{
  "d_model": 96,
  "activation": "gelu",
  "norm_eps": 1e-05,
  "attn_scale": 0.177,
  "lr_mult_up": 1.37,
  "beta2": 0.98,
  "schedule": "wsd",
  "decay_fraction": 0.689,
  "final_lr_fraction": 0.0,
  "train_tokens": 158300000
}
Each number is 500 + 40 x the weight over its row's rms, rounded and kept within 0 to 999. Layers, rows and columns count from 0. Numbers have three digits each. The size before them is the row's rms in percent of the matrix's.

# q: layer 10 attention query, 96x96, rms 0.334, rows 37-73, columns 0-95
# k: layer 10 attention key, 96x96, rms 0.32, rows 37-73, columns 0-95
# v: layer 10 attention value, 96x96, rms 0.347, rows 32-63, columns 0-95
# o: layer 10 attention output (transposed), 96x96, rms 0.288, rows 32-63, columns 0-95
q37 096:483520443489520464475521506468561566459538531571554477526592481487517446516442534465544461557488499465447496540498500547482494530489541428501443423522523459490476467515516509538515521495498556479547485528546473524387550467503483524415447455481573557543562506505480515517595476469487529511
k37 097:459482402476476491538498525460526477490508597584539522606531420481482526491537451496507417533531499435487511479536471596522446550506501489521522435483466455445408459534515465499532537469505525463494457538521539523534530515520463454468517480533478530552552518495543501472517440513528449477
q38 092:463531505548492396464511493471545463535536588526524512485511492549520489521549444490437466496387549460482517507422498575551465460522452430482535453553453467554468482501482548567532572481496545518501463461539510462490543494478411503523532447462480444507507541532519520518493513507503560481
k38 100:470514555485526507464498438482574526497480467497527460525544497459453565511476465498500449449506479490486485528442563511505472486449473529507488503472452457494508436477541541466543473454463553466478449512550512504519616465495396600548484484499451549506628539573519547487488498512514512509
q39 093:430426506543543567474443512546499466509505443489489490533482358560452504467487485512498498536503538499523428472551505498485460497452554477577522485424437498520553582518551538423534502484544488459502538547523533528526495502539487503471540506568498559532464544506544476456519452515469508543
k39 091:435433487565483562494472492426480573514457511454459475520495450460416457482496499477502493518489521488507530526480543472530558516531522490623492500475532496580659549509516480460571522465478536516538510534501514528482492541533479475480524517511482527431503527584452495456512541494486490490
q40 091:520511450549532532528455508499475530510488504449533521530513423561485578421454505576485461502565488508436432481474460471560506517472518481576485530462513481450456472428495448536446536498545456542578444570472477472478484535537498469480533527443533568429489529509511503576522551508461487491
k40 087:504567493448525520552462569555519518480574414455492522459546474492485538435424535513488536551451480454516497541541478519553498569463527510628518451518505544529479530455529478504486538533548440528510506554507533579496500512471474469488470537497494563412479461562545480516524521484553495488
q41 087:530543534548502470553465484432509483489440482523488483462585539517491481428530434486460518421476525506513534523536397483497531542509500464536485522496488513525511430486477523493472485504514589518641429465481507500580503422449495471517513543465494449449498483458506487587501488461489537491
k41 089:517516461505483475556446465497509530457503433573484442511424557473483418440478370494478491481538523517510502552508463533488509558468456471497478548475469530527439514523536564504479523515526552530550473522468434472520486415436551471504468535512523556478430479486518501516458493526464600507
q42 099:475507483511456478497489521538484499495517511482527535471528553573533501459483522530456451516495481529516440486355589528469551431460452532482539475476459561422453548554419557492505531549513525538485506475592491478461554488448529547555482533442541479494473525506479485459449494537473541488
k42 107:475516497426516501474534505494478520495474516488569510513486553524515534513565495474431556462515485474518461536461553544485575435491432568448565488533496539449426588560472477488552437516457538507524486471553439519506612486490497453521515462394501501492486504578524502483495495481548525505
q43 095:448465524513505482550514435535497592500446427458462495468410528508495465563501518470433516529490621452547464529537549547509503457562491529523421521478538509495489497487428520491495465446544529438475481513517545455515452534501513546480465499439476427464504445555481502491462487533436466500
k43 093:451475486477502511545512478571477561467498422473511568525529497549450489553557544493474491465490568525552481461454461534488452418519546553470561427431418513522468531501438516523501544442583475513479598527463482480486541517474526531520468525509547486527490471562495413505473488516523531504
q44 089:435554532488493555485458514512470506473500497481430478492500492527498532503482500504551605508428513555463506472475552459522541436449497503495424478481576536522575405426484566469572490515429462434430457555524460503492512483493518442477527520477482516440482458527565459475505478519466497453
k44 092:488526479507505515489513469518460503485464468486486484522524496577498499535433563495499501560494549502527421514495513426479493518414512492464449459500565484579634461512485581456566499494466411485452522521507491466471473556414482462485514523464531486507449499572559462496488466534458490433
q45 089:437514537484458520478492482475498521486458535468505565489508542522518444560487427426502491486521450494519534507420536518505466589477526521469571506589452507507556595522535525490486459468547520479587489534537573448481523546473527482479489396461490488446466489499502493556542498490405490498
k45 095:471512562529519492478468479542494515489496575488464527554545525496539473523468477469506518483506474543547500462408492462474465552510521472517517488583419470463492580540532476490499470447531519498541496579568480506493478433415527431408494457456513515492470511549573473516472544449492404548
q46 096:494420469501531460440509472472470526485442483494494464526505542498462525471602479504480532471490551436452526492451545453458523497507431518468529525467484514517533593481507583486479531474474544490431533462557484446514530436458466511550487465486568449440485518593504517506439406512539536533
k46 095:458522499459510471563507518495474535546459465549464509502548529452485488517548431503501570412491566494472556544468479470428505497529429556438507508464514487485460564460415532453619517543478493453471520440540529479445480441460455516482540494441471447483462501489513448504525485551546512500
q47 090:494501542495517525592582466503533484558595475502486527531528518499497528531496534497474535474585497514564507498561541494459501437495504544428482513577506522431563480501444484437446502535487508496428515525551543453531455546470451499482522481467482507438420464548431507485449543563509536537
k47 097:451527525475494468515520536571470488487610543511442504490540570528549539604505510482504421504537494476470457485464586476455522403468506431477549463465455565464534488488510493434433491502493505446554499530495519435483511520505519540535477528463526504485439475530526529578437499500520529531
q48 084:489568581492519453492508563628467491541500534486477433482550487484545566461511496493508528523459559548449517492526488489444462462507427514552490495516436452470506509488517566514509544478446578474468594481487491564502540483472509469495483524520460434536551442494480521534419481483527532556
k48 093:471583559466467476532638489514430506508507491521496515537520510404517504508522517520524508512462520542524525496503475473507537484553462481486431589507527495513508505523542566453539491454462514491461525441488472501605548575445487437507430527461488492508561546492483429508528469434494541512
q49 097:465497580522506522466534514494517530585403511510505457584581479510554463507504430466481539502464495474459506492448515504528505473530512470546520456530466507584456448526510497486505441576448511518483517503555516484522492480425456473470554478503435515472511593518556524534513454420421469463
k49 097:462453527513517532499538478523502544514467495497467459542491494500454459489402471473497480496486549463479480479448484550512466543508478480470490515549483549531515545477488550508519401511487484576455462571520591543527481474481437522526533449447447469487559521491507485523475466471330488430
q50 090:548452494483545535549464420405511509449475452516450567534552466429463559573534517527481467516513542488490555478456461441482476479461541484495466465463529493471494636530444485453485438422505525494495470424535556519472516517477532522475502458514526531514550517535518481569506490518515528489
k50 095:516475461517477560465496528458536503453487518579419559504464472500547540522591497535553535447496459482475485435502530454478524479485510453486437445443491474496478576444502497460554470489586555522503513466500619529442451503485495485455536499473574567471433489470523471543507502503539512531
q51 090:488488435492481575523478508474499585508464499550520513506511484526560469582507479412483571520472435512546485492572469410543476485514490511459516539468510515524571470585376485481474461433544490521462484490483514473452498506452504443502532548459534422455481462530487445477528463516508490520
k51 089:495518419568440502503509449493459555439477559522469579500467457503542521529445478480535503544518516490487506527534520465490478507528486525465523517487526524515536511508496578556438511517564423546507519550517444485536520450475507470520565511459527464430475521434522545509542525597487485638
q52 082:525479561614472428544526493461506564462420481539490523469535482519515461547501563491561567489495486519547429457491524540555449448516538488484577490525552513472470574515468506469528510530495528451528425488491483474507559484442548469480524509415510475453545492573516545526460524456469524479
k52 091:447508538570476474457521500466511499450454411530461516509518491534485481525561481509510555520480490466507473526437500579575454491492514512415611480549461511470413546478438526459476561534512565470532486461466478462516508506441527476490453490473514485470517491553530530565562492463405540505
q53 098:517533486447431529452490507548444488546462550454590461536494515427514430399486539473466488519517570500517466507527522524488534475523459505466550458605456513567483502586544487527499484513478485486469503505572449495495513505592555500484459445458511493556527447459464472530475480439496516504
k53 097:442491519462483508497504539539450410523473467471523504456554560453492525507534517539462482503553456448549565487495470551510542553519523538431513471522500542552483529563494495563481492483442432515443480463579517522537511479518522500445558427510526474522582510490551588451447474438445462531
q54 099:444521510560513531462500541509502506521506433521492537502564520498517478520532481382447519526519465480498536488465396485540454522582450601513471492520455550516439466455419571565502572490488505497490515461489489477508521475464442527555514555469493457455527540487546534495478459474529578482
k54 098:503497533518438449529504494447527592468466514545528508490546494564495545534519539428412474445439448507532499523507536435569471512510440498514455539571453539467515547476498574475536499523490484517476506482528480419596517463487545550497451472514435481470542475461465463499460460524522585499
q55 093:481512396496564528563476508500525474456487532452475420552537474429479508541564458491551501472505491483550529464457515530489463530498513488538464526476464461458450539590485509508431456506541482527495478576532459561516510495447596520474537458466508494454545497559490443504578556508461477442
k55 100:418449463582497543480409518492431498536467470538523491491523487513484497549512490502530482478507501394568411477524452599479519484477527450557418587483502451423515530499474484549518457459486544517487477513516514551501505471494494491499542460526526498468531506544421440508527535467538462534
q56 073:524496522463558542573467437411507467506544584475537509484481466499437461505439543425441528456470491516529478537482510484503551486486501509506458507493519506461446545446499549454462543599463496493498515570554573501479581517457527493445540502498510487478494501545526575500466523423418485476
k56 082:472504531498481517545532459458470457476533481528458541583517496563442586483466448533494467505533402541581470508514520579561508510504447488470491513486574579508554543477502455480503488544582531415474493518515531493534461467486531503517486502478591515502424479529542532518499461433529470465
q57 083:488559497545462476507512521431520479531494405505463485473492493555463537551616471492442548480554481563531431528437497496511466529521489502536413529492521504541486618523523494448536447497412553475449498487481529495509497487540451534551457482428474495514491515511501510520506470500504461597
k57 081:508491483453444438492478510450468493467488502532506466517473525484466490466592466515489561545537517515434491491408440551513469533481502551512469501504444517463483531442513546468528498439432577544465549588468549422424521541545489571567530473474488527541464498509504437547477514516507468567
q58 097:468549510510534504548513525497413488449450600543557505474493445411487548477583551529494483475460530476520485493544492498430483552495552492513464464514503486418498473476535522487543502498546553541532457444532565461512519427501489468472476482435523475512543469579484388452486529501541510514
k58 093:451530489422546565491495479517433454415500490555510488525497485455452499507514471539550496474492572464484536471445522495450520429482487507531498469487472474457481552459588470499472632505451504486530537498580520469548526472483492533456453468511577497545491501550475470486597459539532524535
q59 093:581509440480499566533465510490554527515463481500513509492500483502464490464472466546458510535520488512571517551532489539477436509505468518534533513515542489414473510514497496410434442542470520474546430444607463533470461517534556501504540588564460505488512505525443420447485466485467453575
k59 101:523562465433489563556483529446517506513474425493407539476430490533484483531523463549532502527523442502551492475508457473494500476586468502520491580460489479487428483464430437523463468463476479497590480485516442556517447486547572448537549552465558532493486504517499454485466513516456453554
q60 093:508520465444489442549502406523452427453538510447524563535542556505510628443458516511442486541527491563483462523461498476519476475485456555531468492430521489484447467543541469463539534495540448441425503550519506482484466470553491525510481504426488535492496559493519564510481524506559542461
k60 102:512502473422465481477507564582482470474570543502561538458539498514519527458463498496463403477545532553510432551416464525517498458479449534518526499506500462479478468490557536488542552508512499483446539451432530463485435562493546503475434492389490557546479517497524483465471562462548501489
q61 088:539436457408536527428484474510491518536544469499515582493557471515449481496492499500530466571462531459538532528546528498536577478533461534515596498480589510516427448501472480482537546500488475477455493599491430484535434473519571492484450473511491465486443472544498473474508554476563511487
k61 093:437491490434534493536482484486475524501515545455485545428591511505583439509459492504464503516460520476601506428550495499504481454469434580487477468421553468520508478487478500485493566525533427507445442548376522483492462482479528484535526486485461473481488560474537513457503480545475549493
q62 092:544488526496502527458514535520489445426425485476482470466498469533480513433558501437538518505401509465495475519489543442492472436478557474466471539481446455471438476570589525500473572476564524505504529444516491546549544501496510531556462500499530565504512552482481536524592453568515507433
k62 092:482446520478475480537519532507472519521497516552513461493475492440529508480497490482513503519540511515508439501476533490465518449564598436520400573523545496522461482572472439524513508469541537560503551439538458502470529421546512543478505479453404562492508493558430503451609495470516504450
q63 094:518482490518459475515483504502508502506503502610512519554395538502535497487463504518483420526529497488439404444389566551548509405406532470560523520540478560495531546520497502436506481523542534497506484529488473465550520566499473510459447445525513483486547484543445483458511503523483513506
k63 090:478496490500502510511457538538485457469508481509462575512483488467556521489555506477481552499507478473502325492449446489490501524531503487496597539514415534548502546561543480479498432494536541481490453578559534504506541510497421519440481518472458498486552562551482483446492500449496515560
v32 078:516537429512480561515535488506538487441524550426474520511504464434484486524501445535487456496527479588497495498448468400485514499504561537486473465429515523480505489515490492497476471558541435495540526525513481544488571561545504534555460517505526525537412555503465406602547558488516451530
o32 095:474470581580509496536517500499515545553440423492540460473503594528541492511507519557526547467429530495519499444525529583548476452553472524469522579479473441541442467499473562546512542473502549467513501514501469458548511469505568510504424478486515465457572412477480555482504505526531536501
v33 092:485457480496454476517580524444515514472410484437471496518512540551466485486521472481480501470499529579531547461470536505502554574440497545583498545572441492546503455472539538441532517472466505575480466481596558464515462554443554500546549430475503441465505568493514472510484493508524486503
o33 102:493497529411524476517532458487488474505541538608541484461479415478539535553466493530563498500457476401466525502535486506471459485450516403451447448435514453473444483475538481531460485512521546485513476506464510570473443501587517523493530527523562509544520469441419517500537464494546481500
v34 101:520488546491447500413495504522586475529504536548462513498468524541562461460504489485481536541466484459500496511486552514521576504486487445467460526568497499471473494498558495516600487510433502515450439530555541438496455538463485436508551453460497412519515568471561510601555466514526444519
o34 106:469447417517554486484516425451455495456485471500453476522497483443537521479493428514560539482510544578537488466533446482486489536461464518485456505441474507515490555551517492465393449480512521513514553470518542596512519506542568577523438530485573551529504509517430445472477488501497438469
v35 084:439436526436511538540471442498515493530485484524434524422505529516512495510491497500609573493598484469513494471474514499444454522408537503511509476517606523525504482509480495485465440505523478446537489506529493495531543508502377588520515545461467484484467461570513530469450501461541492531
o35 099:551552503510499543530495601489487512546557562485557484518522502483464474475550462509493406531472538496568455542495524577558464499488507429563438495559438505454456516529489542467518524595443519525526513517491504516534554469480603491420460494509554510473482498486527486532469523470435503534
v36 107:498478420531465525418527481434528482479455492533516484516465571481581489394463463553506508543573573481503535514494456464510527546516519439453494506523489475473523533477517446485553453557523449572463500478533406445471498563486529466533479513463513472497473522531498505509538483500583580538
o36 113:487440520501487488442493472508585530458504504481504501549520483514507443601423505447519522504474456412540461524491570557504463502492481513490500450514508501566495508647523510545451523498517530505531488490482540534449477448468493501436444488496507485480571527527444540480539539495415420473
v37 090:548520470456544559461470493558554485562526543514438457546545522490515531525551620520509498488449501464526539489528464503470552470424488497522491472471538531505464497450470578575471518513486442506490532497515486541432517411521566444529567480556468511481476487518482512479515441491471590560
o37 111:386518516540455459487461508499480511480465497537494571512500459491511452514473504455500511481550439556567483533423523547566460462550447486495582478535496471468501581442470486490538493480592609478507526520492527500505537579503481557486495525443570505459567536512494517518494506514510473438
v38 089:458587490528515504522534461439508514430489488473479555538508506538504494544537529479438409477479518494547506502505442543459520550501507534447518526544473521477497505523512521504535469550510596535534521482465515426495472579428558438583486509522455482550453571467526514552590466562478521543
o38 106:548463418484454473514450500465555475561461519513478527519468506459513460443463483572494545523449409487501472453487492455528483511509499483460485455446467443504527445477508478470474567463512430497460438527522484591476528474580438478502429492577470484497529531515452447512514510434586467462
v39 102:499423501506578560521456556515492462507507484507452434488568456436493477447545561573528470486492502478510507520577530417464513571541483491491531509518504490525493524486390526496456533443529467525499462520486474487536407495494477488505410557556503479542542452543542466532475531564532478466
o39 110:498524498527453458531620479465519495497491559477457522475491567569487500580503444461473534516471499543492522442429489491528504453524537550530447463557521519467463511523501492478509387510453545466494437437535481428538537517489482480436506475443509494514470511464509508497457448398465527566
v40 075:489427478496523515471487499457478496498431576473421472479501481475539501455494510474454475521414503503503518507503513533448487522507488510568446472554443452483523395552489442581460500551513466553487465494524440484445562455495580560539557578491458465508474488507462553519493512511542576546
o40 087:449519553535462464429488514492500530465498451536485571500550500492511538505493428544625544501475497473483498513485458503538525503455527403482539453444535518562451544439483568483562534488503499476568437510531545489423529568422493476527466438495496558488505553509510493490450474553507492523
v41 092:512488443512526471498455471567415515525496501484489500493496497570512582481541534512581476460503498430551476492457488522510448506502518493543469564511459425507544507481498524442428483493493500517542527501458479523493609468473536562485494470498438554414573484487458559489471392518444539483
o41 105:395543570440499535545491498490545504521542536456575538534536389472493436515485543566464491490445524469459513485559519503487560503467439475499580441484554507480537516469441498511512534518437458481466443466511504449508457475519481489430582528554546524553475507479533498533514527488487545490
v42 094:495516553514493535457512435488535504575464564479520530535483488432537495484507409511537505509483497472530498551494492482546488529577449463492506551415494572426515480437496506526543464474465521489477538545599448498468601503535537489521507437502445581566524479526548582507492484499532515500
o42 106:413504508524441441545507476555459563522447446556466499576495480511477546533581576484511520548509545510468478494538486499509503493497489544520517443558518429508514540603524495512547551488581486517494496507480537573542553562519513525481513499476535492527521524535468416499560509562472454571
v43 089:519468521550481569546511579499474481452445472571446502433529473577424574517451483444585447504521515536578539453540523522442497543490478460482430575483552423468514522532440492506500534502486488535542482511533559479468517531490514563513516496454522449468540480474539495493495468533530549523
o43 099:484473472442545472436530492466530470561537550521576503568478471439508487494519540502498509543456509441515461426456452503430521528459517480530544540510582573589482418470543506479456487563497446478550434518448468499557469469495536499524565521573504534519527515472528506529511525491427466511
v44 091:439493539473498513512601469483519445434492433505526474497448519515479549482534463596513507507563482550521524445442550485482432511466428466466518514403525501490537451528526552517562508470437453552540530572523487474536588479484537481537456518540548485462478470496505530450497504484544438493
o44 104:544532507502514537469466549444527516527526537443499442462546431415500463505478471464457461537453419452473519542547459507486507519505525479513493496581431465532503477541532433519464586541560547485521487529508527547540412491536450482544510453490524562546493539452506511551554534423559507501
v45 094:502462536502454498505506503522577437534496506514500553564483495556544512497466419516459480529544591486522521456458502495439519468484464483516602526491486525543478451455527439506467529478507528544526495459500506445493482599454485465531471466522491459467421453447546514469511452508541376442
o45 104:511524475474502500514527562517503465488504596571506477459501492357537505477514493480485487468455466529535463489493523455505539504525510504516468463490488502481531522584514598468538500519516568472488492521529571594496544432552473449489530462427504538542519516558430490489506549555580510552
v46 086:582538525465487521418569508501595450515526519538549493549498536425513477465476497536494552546517499538516550538489486417493523420509400497522441460520519562508537476472535505490531501415452443456490527521491461464526442481517562515541443516463575453525521520454532496487532532471525490521
o46 086:533458524539534504486504453544487528513499523497431459492528484510520472465531491466479491436478535557512468541498491577531536510480552494434519555441462418508493540567514497513454466561599552480459530409522558562491544540508427561584532476514459530522535488552467511537498471496532477416
v47 100:458473550537476522539557501493537524542483610469641483513572394475488520461490473518505535479540522510437480536513511498482538395534506458555528508534517508521544439483516485510467534528485457470527456504512455567503469485500451526456445547509513501550476510467523477459530563457549447514
o47 107:550519515505492443433508551565459477520547458514439496471423641531527486465572458464527438521505515499561474508509498478469460527509499524480514527477504525489514578538558570527577470513540524513510495471458510469519550547454520472544510480477493523509457476521497556449464431530532575580
v48 109:452551491499541493514511509514402496436546454452522462435591521521424465465473532568521506453449441560494487495508460473472476553485591510497538452523483459473533468526505543509484499526543524421546557464511524538494437509510573498485463446542530459550582507496504522501437499517428489520
o48 113:563519473503523591503503475444598490527526437459505557489431507554508595498491482483469549528509510513441478489567582458513487458474465511493467499459501531508484479479514486475552539506498477523500434621491478434519478465506513492512507525488491538485428497476570514590546446479524512415
v49 089:479527446491497535452502447521469484518505524459511530503503500370565528449455577493527482470505521381463487520496524492540478506478516492533420532528570549489535462504491469509488505418506459519528496419497478565555519506562521517428443458514542551461495465470506549499492409494485466447
o49 094:500468511479484481518471514480510509485431514445482493504537496559566499561565473533442454486516555499573506528487528493492528403490463541481632461481445500472484591537466555481480523548468508535461472546520539458483508513386542454524538474491513496558530478522530459535530556512516553562
v50 091:442487439499535505539564542549581451468494476527528532431518497529435479530575498512449512420489493484539472432480532487512521436518516484517451535515494507538493415525498531448507446456497480499555458513466541512569482536489475532537430401492532446519429516446525487439529557435535513508
o50 104:523497535441443509487428463465443484472540521492497468474477504518513510447536478474573536517465478529531511481485414489517474564433419510477491527496483543498513534420483529505396571534457614494483443536575490542523456451537485472474534542520504470445465478495481521535426463511558480540
v51 079:465529499434475583507482486459452454518565487570479459500548463488475551568481531546545448490477469577494495510429407494583555453497529514506493483431439470512552460486483535499460557527457482535520465473469512497482468458492541508426551536561473546521554519541538509463474525496441554543
o51 090:493479495441527397505487556525514554512448486463590522469501549522555522421486502498460503498540432497488558474460515489479513480458487474469492516522536468471436522503469502485505452537595502449535524417435483513473525522481450560516433452591529476462482452459519486491452502425508485411
v52 074:461469494479436520474515494492450527464474426501527476493557491520534512529522439512554449528511473486471545484442505550525427450457537468511590395504546569469497466561483486511514507489534447466527563495474506507461578445510466579472520555483456464472493489452488609546477537494526565487
o52 080:498514517484541527442447519491554556504504490497554536510481505498421492435494484473514530471542511419526412514504500499537528553477546478522524497491481469503509442517456501524548458432468538531483529547453480481543407510466513434499479425513503573544485502563644437491539516442481449522
v53 084:486496575495528458548499462450493468517554484471553438492495436521491517515403456506436434498564467490468474448507553485542553480522519513563455475469545514493564478590474512495549519519513474568447446540542530497533472510474476520538437472477550514525530572480468561428518554507578495461
o53 086:587530445523516479482549585518541495496445472522474485433440514455501500492569496496549587526546492498479455572462497485430450519489501493392568540459521519538474478499545530501415483476488555463481505490496496490450437527501489435510544519540508468474511441439550484525435524490475530569
v54 104:514530434542451536503565448449545490463476474571497518444525537518511434458508503459466436603503527470483433533515484495469536527502528539554446537547518485526489478504520496523494486398528472544483494496521585455451455562500471488493431509503485469560477555513522586483518551421510465447
o54 098:579468463514591469509476468465526521548444514523478467505508527504542509540479504514537577501484490465498524518447533501490503546447482497380496500491471560487533534530531466422504528549438538505465461467534463537486517493438577551561533470492475503483484458476445449492545487604518490608
v55 103:469551434544528567484509468485449484469484511544564513496472544515443515558523460439482509457477466495513534494481520513526513522540469574496497485477450554481483467528532552509548536530481420456561454476569517520489571475531545509546406573513483565456526429477504389500509472424512492475
o55 110:486448491511509496497432488477586510536480485474400458550536474446553547491497489517548417578492449504495539484485415453549480502490506485545478528469570439545572510491532473499520488480503576498490514544452483476482492508461491471452599463523517487530441536532499568512598513541503511555
v56 102:467453486476495578471510566494534398536508558521516536561484501446516556485487508537529458493495466472502527521514472521567441452541437455510475491430501552463472476472503516538516525536439540477482525548537483496524515550547443483572419481521523592473530455535576504420489457446452482523
o56 098:496534496468448418453458440557509555492469534459499427407536477450491445547517445449496504497494519516476549453443426408450547491565498582520530467497494464502511489577471510540525528511561478503561495459415500494503558428467502467484523487489506466515508477508467522544436497548508525519
v57 093:568443471529498471386496594518493471466476498550532500570543501566451467500486467432481451461441517617498430421496531506470478494518484497539480516452467499479482490516487467493530494506456513488574512503563488442469539488488500449565536510512543449517506482508465433500493566495516419473
o57 100:442543546515571497500548450483513454501536541516511468510488483454473538444511481529540511508487494496428582502564450506474537558565434469511481542557528443588462434527553482512509569521486510493392469481478545479526461509594501575509508431529475527528518517500520565514495468557530508480
v58 086:472533488500494447404556467500536421483502482458555500515470537446507482554518491509468504525519531466517501540444508496481534419550495477515483461525541452458511428498631500493520536504415506510514522575511516510496554500498432505514543497518505516493631464571509515457501549489530420518
o58 082:545455513562442542537475569495441522539501488538479508539535444510472523475499447477557506471521438548417533518520454474480487459515449574481500529448441537641523561551490543579536471500530525529458529482498477556508471471528563517559508496521575458496484520448441517509497486512503527472
v59 086:550489469602433498502489504484490578455511488533480507502457487466516459562555552498494459447449501520495482473476428488496559592509549505495485495478536458477503527508470561502525459491468535469540421510464581456478510513518536459573592474472491441516508503482502487587589421508454512480
o59 092:441455478440540427493529475446562451581434553513533514512554498524478502493496534491522518525466498505552479492496510486547416495503450510429518569497464520503485530437516442474474512434536482535492523502560485472566471473571467619511419488561516520490525513513450521436526568525538493502
v60 084:448462507447516567523522470485514474465480487512505514444518542417469440480523466533494549494515463420507480546505527551494490479422504454512445560498564564468524426485474570530506559490572508488437503509430484453554443587520408522490506515567464454501498481559532543515544477517506525521
o60 093:542503454479506466508517564524469562520493528474506532502463490532481549484515495547457471528509485470534461472474482499498471565522574601496551440518416447482462541509489437489516452556436517562600498530540550522474505466474596555455503557452513552494487534486473492535474466461527460592
v61 098:571539484516505438473464535538492505486496503464556431511510469498529537552490564528476437478513469476415420464477472521582473463501469527524560469518490472431521465480497537580477485444428504441549528489499497480495517445522401542452530440495515457550561560525574529515502440522481491477
o61 099:447486568499530518491476492490437472558456513456451550490515512538416460457517490477502584499528575491560561539487450499413547517559532487504474539517515489502494540490483516452538430460568500512469520544470534510553522537493537506558498542503513417530411446498475455465386519491494511475
v62 083:494478534502474538516454477494512488541500542541483558539453504552456512510468368501483455490507522548503465592446509463502443493465507501441468446537465500528458552565523481488546472582457480476455526508516535407501535521505473490597517493515432502441497448487501424540437498454494555468
o62 104:504562458547531532476467562463499505490487497514534429476481450398470551524469549469553470569477522482498509444566410517539489591556502498596551537466497478493487452528549483535484463440552470506569533484485451570519515440496520475422494500545498567490546527496482470498540501524503483499
v63 078:508444487499528564599490481423505477420549517487562467524457501477501464466557518535451512585468455574468498528505469438478501488503487512534548468476577489494550530488507506573502517523463590573492540551464482533573521509497454543540538493512515554527477418498558460484493491493457443472
o63 092:559565531514490460438559548567497473527479470463465526454569515450526560557492465477549457403511463484527533464446532505509519504556505604455480503483412592491453490492478453485529522504495460475550456487481502423494450496551498517483491491461464453548529527449462534535461554479535527490
q64 093:529517480541519547448389528475470489487446536454450530506531475484538473409453512458537473575480411456537549499509477522507526521473493495484555471522498541525556432577504535578444508496582485479509492500478457504441490427524553511469559464538535443485487534508516509486504442477571526544
k64 103:516480519470515507467493579484525498424510544465580509452507500490493473472508528466485417533397543483555427487488488412492542502512516580523495498546486526550556519553558532475457550523497496461532467484475444476532537478449493400452443484503448519547532485523536483514536471444572488564
q65 088:492485542452529565537471502565500473491565520446443490543529473491498556431544483585505509475523522501519571516561506403472516512456458477494555485503552482448516469476494462427407496469467509549457496525457576443492470542490489463547545492566502516493463429471505552469517475578543485539
k65 083:448487527533510554509467467592424505421495470526427440500544465535555552454547584436460498557492486558567490482545504484519499541503423541547456512437481455481469538526537458465516502518505468510445495485545611528531538463496477478504508504554477493523424492504432494459528505518470488496
q66 114:490419420478483518538477481504492516481466531491429484531484548567500540532525479480494509506460489591554565545602534522494486496487509493528429533446522605456524528519481511474417487564456526469482452502533438459470513473483520463476511474528464397473525456554493515559488477562497459521
k66 103:478422474547520477498458416512414517544489513553521529512533532568405519470487467453519496522518545566497568498473524446493513459482503474487521476482493454431516513518509539515422504523535508468468469447438485449571524505525522455495445547582599421473493533499439515541484552509518527477
q67 092:501528517550503474517617467573490480487415474453422499509480492507501538460460426451440589477484534487526499513459484492450510536538476451465481517504477484558504553519458507530531475481458486477528577466481557543487483518444450569552470492587520511496586464548452485501526487520450494560
k67 101:479583478542521511570543527474509474553415532476419504499542530485530539549520507480492533542473485512519547488482545487458545548519494444468489495531433480448430536487494442537519448502472526483511447509462531466446493466409567521464604453525423582504498484544450517517538533495527444484
q68 099:521484553482556557461502483487498536495527473547491519468477438530487513429552493439468528470491559492477535485470541469501473473444509519472513484452532536503532503429487530447592452565438581512420510438494560500608517522512400495540536491533466508488484558477543539525494459564546539497
k68 096:475442466501493497530461457572423520407524504528467453560537485536552431496494477427452464520520518513461564517476559462517502457491501466485429433465482539520505551430475527450523470466486575511488458528518561535479495532463463573481544515508470501473422454489548506480467444541557517436
q69 089:517472520511505450541559572452524522482500511459587462507456458474504400482552513450501463504448433443508427472508423497441496493500500489520457481513449455515475480497537563553485543512492515502509550484524569438543515467598480516465453478462460501530459485534483405484494512447424468539
k69 091:511563498484507533430566527476482463514452446484521503476504478535472532520516491545517416480454523429470503520575473513520551541486562494549510563485503463540550466537507510523556514496573454455530531450531515432530435462501465497514521389468515543517535514407514417473552580505475511480
q70 096:575489442505430504440513529525501561529490422508473530466495480582484540529569477483480507466535531527487546524462526448533515460465577516537481503510492518469509515486558489484510421440476517532578528437381532518556487531469469461497529510515438558473537540433465522492570509463465442508
k70 094:555490516547411471537492475521417527475514509531426561541464556557511444456511480509531505478507502533496425543466460553520461487551534447563485482528506459456521586541487560492514518449507611565465504484468468552457482529477513529526522467533465536500469494528448575447508492534444486451
q71 088:506472526447473522523520459475492431465529596500526476516562445515522461560523551563497520574468521518543506494446472473495501507468427519529556499490518508501474478473517512568496526538564439480569494484457570524459483486484497520432549475486590518500400431497519468543430505562488561553
k71 097:513495445492536504461514523453552443520468520457562481521492512453457518447431522504535432526528413473569549522524517555548511533448554497470521443458514480528509484399475494443460495543513424538504490385613512481551552464566529466500492538485512522476504509512491525477500520459487481458
q72 095:536538535458487506536540501533441529507487576518504481475513522536480425492459558493511454502565463519467511514518529460434525468514462531553555479544466559475557499513572513493489548430573497457540469453484504431520521435475476520419476513421560486580461480433461486486422549496535549485
k72 095:476537529525467544454563466506461522520491433492507492469529551570532471492456538440484443511508501465565505505569431526503494485558458483469528501570481506510510434469527464463528600482509458518533570521568506472428468516578544516527538531583465457482567519487462440514513488503497566429
q73 096:490438492477545521435495546568472489502496507480501453471553528561522527541515511528549486494430545511478552458525452479495517574527496603505532515402541468505539468489490467483456485433483410518469468442467470456493442474498519461447540454534403528498513565414561514545486492509506487475
k73 102:566509531520489442478506535474472496506551476498512511535481531456493471512551558486530432557468521499493488465465421512506471477578539489561500455469539522550486436541566534506527537549426476487472482509440467462625507486463477471494499508491554527523417545474612486503441414505521492492